From a checkpoint of a small transformer trained on Wikipedia.
Architecture: rotary positions, no biases in attention or MLP, embeddings untied during training, normalized queries and keys, local attention windows, learned residual scales.
Training: a variant of Adam for these matrices, 136M tokens, 8418 steps.
Each number is 500 + 25 x the weight over its row's rms, rounded and kept within 0 to 999. Layers, rows and columns count from 0. Numbers have three digits each. The size before them is the row's rms in percent of the matrix's.

# layer 8 MLP down (transposed), 128x64, rms 0.253, rows 75-127, columns 0-63
103:476510490487500517520486516520495533497524534499448510496465491469451469536505498518481500502524464538480483524460438512509525554498511537511481495512487523529498548518490485502496477451494469
089:514496492492483513499515470477537512503471485485494456474499442504499500514487553490495501501536486526508480491537493503523527471448516474489530495485527486552532495478476507549505528500542442
097:483517509473488462511459471478478518537462551511495456479511525512498507509524515505534456521479537484465514543538459479486498486534509492511464519493485452532536483506484539501499503502488512
085:480518527566533504495528502486466496482476516452556482492520480531512484499514510465543493550516520478478484489499493525540491479483513505482523503450508485509499479480523503495490488524484434
096:504501497506498546512503472482469489483466511535500504508551503571468552539513475502494471513475515522496494465479494523455530468515471508507481507459548492522501472486526480475523514517478488
094:489484531534518484494459491486473482521488536492489481506510474488469488485485462505458564510542524527452492505494506505541488461502531521478508487514526524525523482441523545504488493483476523
099:480487482481478486515481519463476544468566524499474511503503536531516526524505501473473544490498484486517492515524526537499494512468460500507532479455486486465491498534531537527505489482463463
084:541513459477506532499446473521492457564493489476485497500506519524505531508498519475511535499495522469475485505465461496486526493523525557501508520511521505500489503522481451548510482495500458
106:493507508487454495495527463531508470535510498486451469497504481521540520465484495488510542529526520513481482462512431502516513519491519468466547510491524476519537513489535458501489499483530508
091:497528500466482505480467500487489512527510491472472536495492554496475510521494478521504535493480528462455516542489519540545522532478462520539473536508497465475483538466493482516476484508509530
092:477526531482484486509468501511485516527555507490449514486519551510501481493492481472461527479465494528518500480516548515540432483504493468464521488495471483514528483513538519487477506485506526
103:477518483507464529496482527507545451508514486473531451458500520499480528506476531528509484479469510526473454516490530509462489563497512522541500526490521502520482507474521471531487492491487472
099:458492498490504484532528468507500490506515498484533499473513568511499506490494515487483510458497501487514537501553482494445501487490515507542507478468429500525513484548500502489517489443505526
102:485512495539514496507469506503503546527491520486508479464499480531560502462527495562519531506512494452494502468489453505489475503485493482495449467496532498513534526479514496522466508478522457
099:476480516509469528513462524510526479509464470545512482429494493504495509480482503494492476524525570483484505493502481518494516511534538514493524470529515526476498502438533513466493513517515476
109:542470539537504475490478489510498495486457488503483540474507517540477529518483454527498498536474536524471458542502514501496508524511512503496495463473535489538508504509495514532476466468478450
100:490493473515526516500493468474482466488464474476511515555504506500477554428503540496473541505490497525553490511532503484494512526493497465489497481501516544467503469496494519464533533514491506
105:459535493537524480520453486481516469529503511538491498486466506501509511539477509507550506520489489538477513512539472494471527493539483485491470466551475476517475447519491494498485490461519516
090:483516519513509502507526482471523487519458560494500499527475498529480516529494526490519482489503451522487469500492474490489534468464495488476468466497481478484534478537530544500493522475575504
100:511525529487482508488437492498544474566496462468466467481522475520501485471534465532514519541492477558509474510508521489520487504483478503501458494509503482494510538514494486541510512507491490
114:490532504500504526481455461489532534515511421492454506497526503520471508503477547534507499506453521478514515487490475520519516483497515507504429494491498520492484497547518526474529493505508521
105:491533484470478497522491506468535513496528527511512487470533528534494449516491514479551516498492490506504468547507517578523485463485496490447488499498520472494466464501487487497512513533474477
092:497515537473490497522481462511533524491504517464474459492472552498487505555471518465506547519516496480517496465468514513450495515515539507502513493475527474533512468465496490482510504544525473
095:481499514454450514513511498507510496519488495481523503502489519485508481551502455501527570509496513513506498475492512578508472500498474524464505490510499443553507516465493479489492456510500497
101:499472489520505502488460508510486539512506509525506482550503454528467523478528494514496537538484499501468477471521469485495470516491508468490472528522497499542530490462502553476543449479530512
112:465529470558532490467480532493517496496518491543509537512493529474463505455466491483506481497481506501552500455496524528521518533500476495506494491470498496545495481462532498510466503472501544
105:491468498519498502476465485514523483540480479496490445511510469518543445529515502482525523487514480500540499554499483548518470550486500509548495501531494483471501495527481505495487497446511478
101:507483502518495531519473499492496484515473496507477481541531487507452522537484524500566516503494482536461469534452512507505540520524501508545464464485482502451475497489534525478492494465503492
094:491477478454518566520486531492481486531456538471497501498499507469476475506523491451516461491499491494503532523531485518484515479465527484528507491530466502505492519528530490524535460533462513
102:489478502474477463478480429473509542473564509499523499507528483486483541540507498489477507515512498487479513517554516509493505477510539501500499488481469549480489521472491481515512540535487473
090:456527514520487491457552499491472484524535510482514546468489473514472502488507524512496492471529461522446501528493491522462506512463538499523476486495495528443532490500491531497501486542521496
097:522538527462487467449493468519478489526527532477499476548477448539537515493518501475487481531517525521481491455500509493486493548511529487546493480509473504504525510522463480491506486491473512
098:500503508466475500506489505519522524506467497521489514506489516512469464550499490481480470507503525506555486522490466527500541470479479520465543471450533453483493494551512485470526514514544482
094:505506499514495485501507477489465535492515494476486489482512524508439551512479448476469498510480500529489516552478507513488526505508534549478535514474484535445490501485529457508476513531540492
101:486492470496483466531478479484489504479561540496525471511474520463448510475497444493526514508490488458530476503533513493479503549500505503501520533531496508482514472521521557457510494487515496
102:504518505505485488499462508539516519550474550509486514498477522515495500474482523499522545486505500499523481513510477536520475502480501512461530463519536474473506432457487525484486473445513527
116:498517558490481514475492509515470494522529542511511501514494531465502471519510512487526523506473513523452504483498483440529530464475503512531495464502492510513456469505555473521477508478544476
094:485478508524506492506484511470497526516459527499565459530567480513511509507509501500503522512511470487506483488523502483512486432514494521526425520527479496472500494519467517482466516509495522
087:463548527440505509540483488502508536560498489501502466525493476502553499521481531470504501483512475483509509493525462507522529476494521481494508521480520477514507521503467507497468502524479432
108:512484500502534506550489465502492514540458456482502507482510503510507527509487505496514481542476489519530487508518471446505537511505479500517491489482549503471558499476499501435507455539493523
101:485521457512491495501476511471520517578547488487541497495489473487541538489534513475562492515532502501496483511479473492492543498483484477554469513481493528466516471502482484512481503488487500
104:482528449507480463457497511509498499534516514513548504505480472546432503517513511515497476524500532497494505515478510519526496459511491486453505494522490521541521489536486492466521491484466555
097:457491458500478458497481480508530504509511532517524478543474506497486576493506489498507512478533520440483481460516505480515494531489512506475540507501493543481515478515519516448492510488532525
104:505506505462498505516483519473501517485456478480486508496489536539500555516500445471543483490475509514499504502488489559505530473461465518481482519514508454497455509484528544498489536521529486
109:485511441529489547483449515504510526477536526480499488509484447481520479524521530491561495500468493530500515474459468497491465518496497477468450504527527517526513496497524507512490486521513519
082:488501513480495476532551484543469506506482528523464504488527508522479496514510519486497513491503467505504457550429500528501505518491478519518503519484486466481502453539456526549498470483481522
105:519495488518475479503464501532482518499560512488475488475483513519431546514478483497479512539455497558524488514530498536485500477497547508496488508505505495524486474509536498530483497464476463
092:507539503476492482505518492499492518506464481530515502527515537486464485509491512499478542442476508537529516527474520508501450455494538474478517465524521466506534511519466499512509462480479550
108:502474522513478493501489496542483518466533460467504472475499486475499482476483484523491539532484547491477548473492492502505507517541524519444517511505506528490504508456491536486556546498463500
091:510512514505473484510529469540483519545487462457540455487521461489500507515498497460494507472481499453515547540535513501521521502532540499514502515496482516520481471485476517530473500490449475
105:500499497515450537489462500487543538485498482461524475505472475480514518523516538504479503476518535464496443488501491485533536492503511521545444492469485481506541506527519481489493502467500533
108:477512495486496477517529498490559506478496514464476519481531544511534491454501549510509488533516443502503493473518474482531522536484495515467505479475508515505452491504464500510459497514489556
097:507505544506485499442462482476495492504537469494512481532531483479491451513464515521470493529444521516492491498457508518483528521495522530553463521517513467531535513495497464508520515498488502
# layer 8 MLP up, 128x64, rms 0.271, rows 76-127, columns 0-63
083:486466487540509485473494464490524518476503498512425527507504474513495514488520485520488480539508468521524546483508542493494508545509498514511541531467459523498476473505540495474540460501523511
099:517467530426498506505514513522489506500490526579498505470479476512474497498488488522505481524527474473493515494524509465506509489523541512525563493496524503490484467495469506504506451545477502
085:494493528517553528499508497450490506502482548472492488512503490512507451442501506520468480520505503504476500470508536466480511507517505545561537536490510495481507472454480491520533538506514512
101:538491504506492525510513506519464456466494519493513478516495464488516510511435491491529494531482505443527507495497508504467470510512522518524518553490509457519498525494497501492485419525482532
095:507517462499534510491497468493483498495530486477531524508500503468492490480508549531504469447500460505560497505483483455505443524527449509474534504531502509478480518534532473510524495514510509
096:499475461481506493482511445477495478492501530505553498476492557477535502501492513537504503551523499502518473500442521532499483483471461497507510501525477490503483492513503521498465533545466544
085:536527529483491519495533451494545572493508493491478482511491456460497474501521491495450459475509490477547519499484500506506483519495498478524509482489461458481544500527486487479500502490461494
109:498516484481477489502523506521510494486490518487508489509484505471534480497496520499449470504504464449488493490479516556484469533503497470494444541541514516477528508504463499533562474462525527
090:494486526488493480479483487444479465476497529540494496492477493520504540526518477533467503498515477485498483521485523548498519478482500510485492576495500477472490562533516469521507499551479499
085:503462522477492507512519473500504530512490494519509557452514545506534482494487486513484495498492507481579494497491485469506518505474529532467519541519510503480471541505480459539504459495469478
102:525513505521496552456547495481478499469484494509494480532463473537533453463523502517508482543484494522499523492468522516511516493498514495458463497499489532455531527526511473510470474542512489
095:501469489524512456509509528503515493470477543511479467505476526454525497524461505452460517536493477453465533515480482477507479524495521505524477526506514454510508547475534511508536518509514491
099:496520516463490489515500480503481495486516520523520460479512499540558501477492491513511439523548448494529499537527487509471486503489543452459496522525512505456504531503514492508514455477502506
097:514480501500502477508523484461462493493502531520522500513504494501524489500505464503507475487498487499485495495551503535451434499556447523497541512524506523507479538566498517513483491530463511
112:475502463537534517476534472460491497481474490515505526465482532519501479472474492533468494485515446474478523474534480503500492534529484531472479518522527486512524548519541535530482511477487509
102:501469526504477511506540480487555477501511544489484539500482474516486522470495538499490508475493441509496492467489480509478533491537558504481548528497506485497472524472471525478501474538533497
107:479495481490521528467554522471495503481494504481454559471505506483529499531529480540543491480499459470529547505477491512523534493510489480518479532509516500505488502521468463490540468472507476
088:529509508498532529448511517497495495533483513483491487523455500461449519471490485491485438511505500485471545456473519467513504517533543508519435490514521495479519512490494483524535512494506500
099:530508506521548543487538484479519481488508487498502467531495493529480509505511503485504491479571482515518503530483489488467467489462482510536510484462452475495489490551482487524540456521487532
114:528478537543502510467481509443529517471496491511467521472518498539507527456477494524448465461492509496515496453523521463482510499499521527510465498535490487485527502545495502502511469521529511
105:487515449494490500476541538512450559472510492457511501476489504496495486482455526509452514497479522521539516481517520512460515508494521507532478475495447509479508492534511507491513502509490559
091:497456517506525509494522508469502517507532489508558515556500516524510441464495492527543504452538504510485516469456494477478490497492478516508463497477501473480456528493501514471529473470493520
095:496502508468532452536545470506500510479462488479500504461481492557469508510512519510488462469510497521460519491547498478504475552518531478515517495515494531486524503503441510513537497472516488
098:530489482517504511517524522517494465466515486495520516525464485481487473431534456503463510495495464504503510475504474484494524460528519524538534481512512484513463451553519541502507498511485525
116:532499448529507498487513478480527487470477453488514533497458526513498494523490486520456498518488506490526530511478532564475501486553472486509494525529461465474520502484479514515527454508481499
095:547469500485503549505527460515511479466523466503547482482479497511501485493506469523512437472504475521549492517525505495520479525453479514552472520512481493505515487482476521532472467510511495
105:501481503475511496499514479478492514508500459547483514543494462517500499449474458558504481460513517464484487515474539508493463489556555502530479543513519506487488471487509516518515477504509510
095:501497506531503517516525528489535485459494469537494448534470537458522548509464552489477512506516505488519520468500542501484497522507480475465490509517489488477490516496472468457518505469457512
102:500454477467514464514515498453503530462515486481486479521515523496543467496524543493500430494516491482544484478494491498476460494532506490481534563504476500521499506483519514509519465483521503
090:518453496518512501533492486468515502491450464492531484519521514480539489496525525525471469490494496454520493480463536478506510471536496503526501510521526434508459511472502522531471503494552509
093:515457497537485484529542504527490520470476470564469478535511504481489532532493522507493502473544501455478464557528526493454519502493508464515537490508487507475500482486490493473516505501485490
099:493484536499509468525533516460508549516486489551518503494493506491503467520505523539529533500523507467460502508531482529430462494482497522509490499546488463498462494487488456487515475479484492
096:511504505535513571497529481464497496473511445477497488526497486489497499489468462531517501466504497482481474448515523478511527488518529491483532502495516457471525555486501519546497503473482532
102:499502496517490521511525501454523477487516521529536494530452496452512473490533469522481479510521493492474514509469532535526505467501508552471471545537466473518471535512459481509510480493528503
093:501476498476505508494518504480529532510480531501493488469466478505488464528495531493537509515512458477486553493452493486533515493487563539480515519544492511443490492522520537499465464477492504
140:512462503534476536462543526517490529487517521483527458468445505494515482473513501489496484522501500496544515498491502468470515539479525540553478523507516487508480479498516448514481461472519510
093:522509508468475462479530462495469500503489493531535527514499496510554558473527464504478490476565501490462511506506527533474501508475488559512486483491517476493528495491472499514500514496453485
083:475455440495502494514487470458509514494486516542552506500495458500532448486478501524504535480513487470498497522526553505493479491505521526482501520469467494494517512556513494521536506540509508
111:496465494513477511480556520513530473484457514484531560517479484496554488513471531497470480495538497514518487480503509490498543507543503509475481503500535478487436498517535502474511504475517472
097:505477455477496493513500511479506499493484488549488570477496501455506486477497526506505458508535475495474540515525493536481449514499467523507503529491529493471546562486496506529509484477482490
106:490476475498478497472537509513526481508506538527538509490441505507495520529526473505499493495523457527471494531540491481484502491486505566447491484504460527487494529492488458511534486524489544
097:500478490517495518514509492504510535505552457506514492509431453517494527506497492529494481475507493465509461502518515519495480514478509541490520474519527499446524520571486508515497503457471529
103:497492518531522508475534489509480516501498503498494446501501508469513455503494501531498483528504474482525533496472509554428460537563520516532490489484494523462518520512470496522474510465489505
116:521469523533510488495512474522485506473494452468530538482494486527507539541495516529496473481515492503495505481452449495477431534546474489477516505522502462481527531488507523505478481488521508
078:474499534517507491489514516454523502501459456532538511494509523517479458474494540487513493508507483488483498497496505483525478497517479552472489527509537484489431513503543541480519482492548535
120:516459468510489510492529513498516456495517509517538515436450490506509484521522477473473461524498498510524524497495487471457485501567492513499493551528512495447537475472507519507511489502511498
086:531486501469514501534529528508543503467518509478474496466530492490555499468516479502513451506522465473550505480443546478504525536501486499484485506492498477520516455483478495493525522516537507
107:516497479467499529480535531452489522498510536492488486466520452479537488505494460527481483503496470454474519486507531549512470520495531516495495487573526518481498541511513508497503460514499507
088:539484460519542507509527534476511527468499527470468473497510471527541464516506529528518532494487481517530467523464513521444516543509499495522488527525481502519523458496479473493472486502504469
104:502453480514507528508477499496495516495513539523513514480479536492535484481483504479499478544550502484515479534522470546490466499490509482474527568526531507475491471539486526451484512503472523
114:511502553475507509480522487511496499499453499498518515531486478493483497494490537534492458480481525444504496524503479501515520529493500512472454561506494483450469484470495451509518516537454517
100:494465530518540476502504458479469539502485472551470524508462498487500496513489511552468469477556509511524506527474542512515499474549476494472515499502482520485529507502514525479520508508453489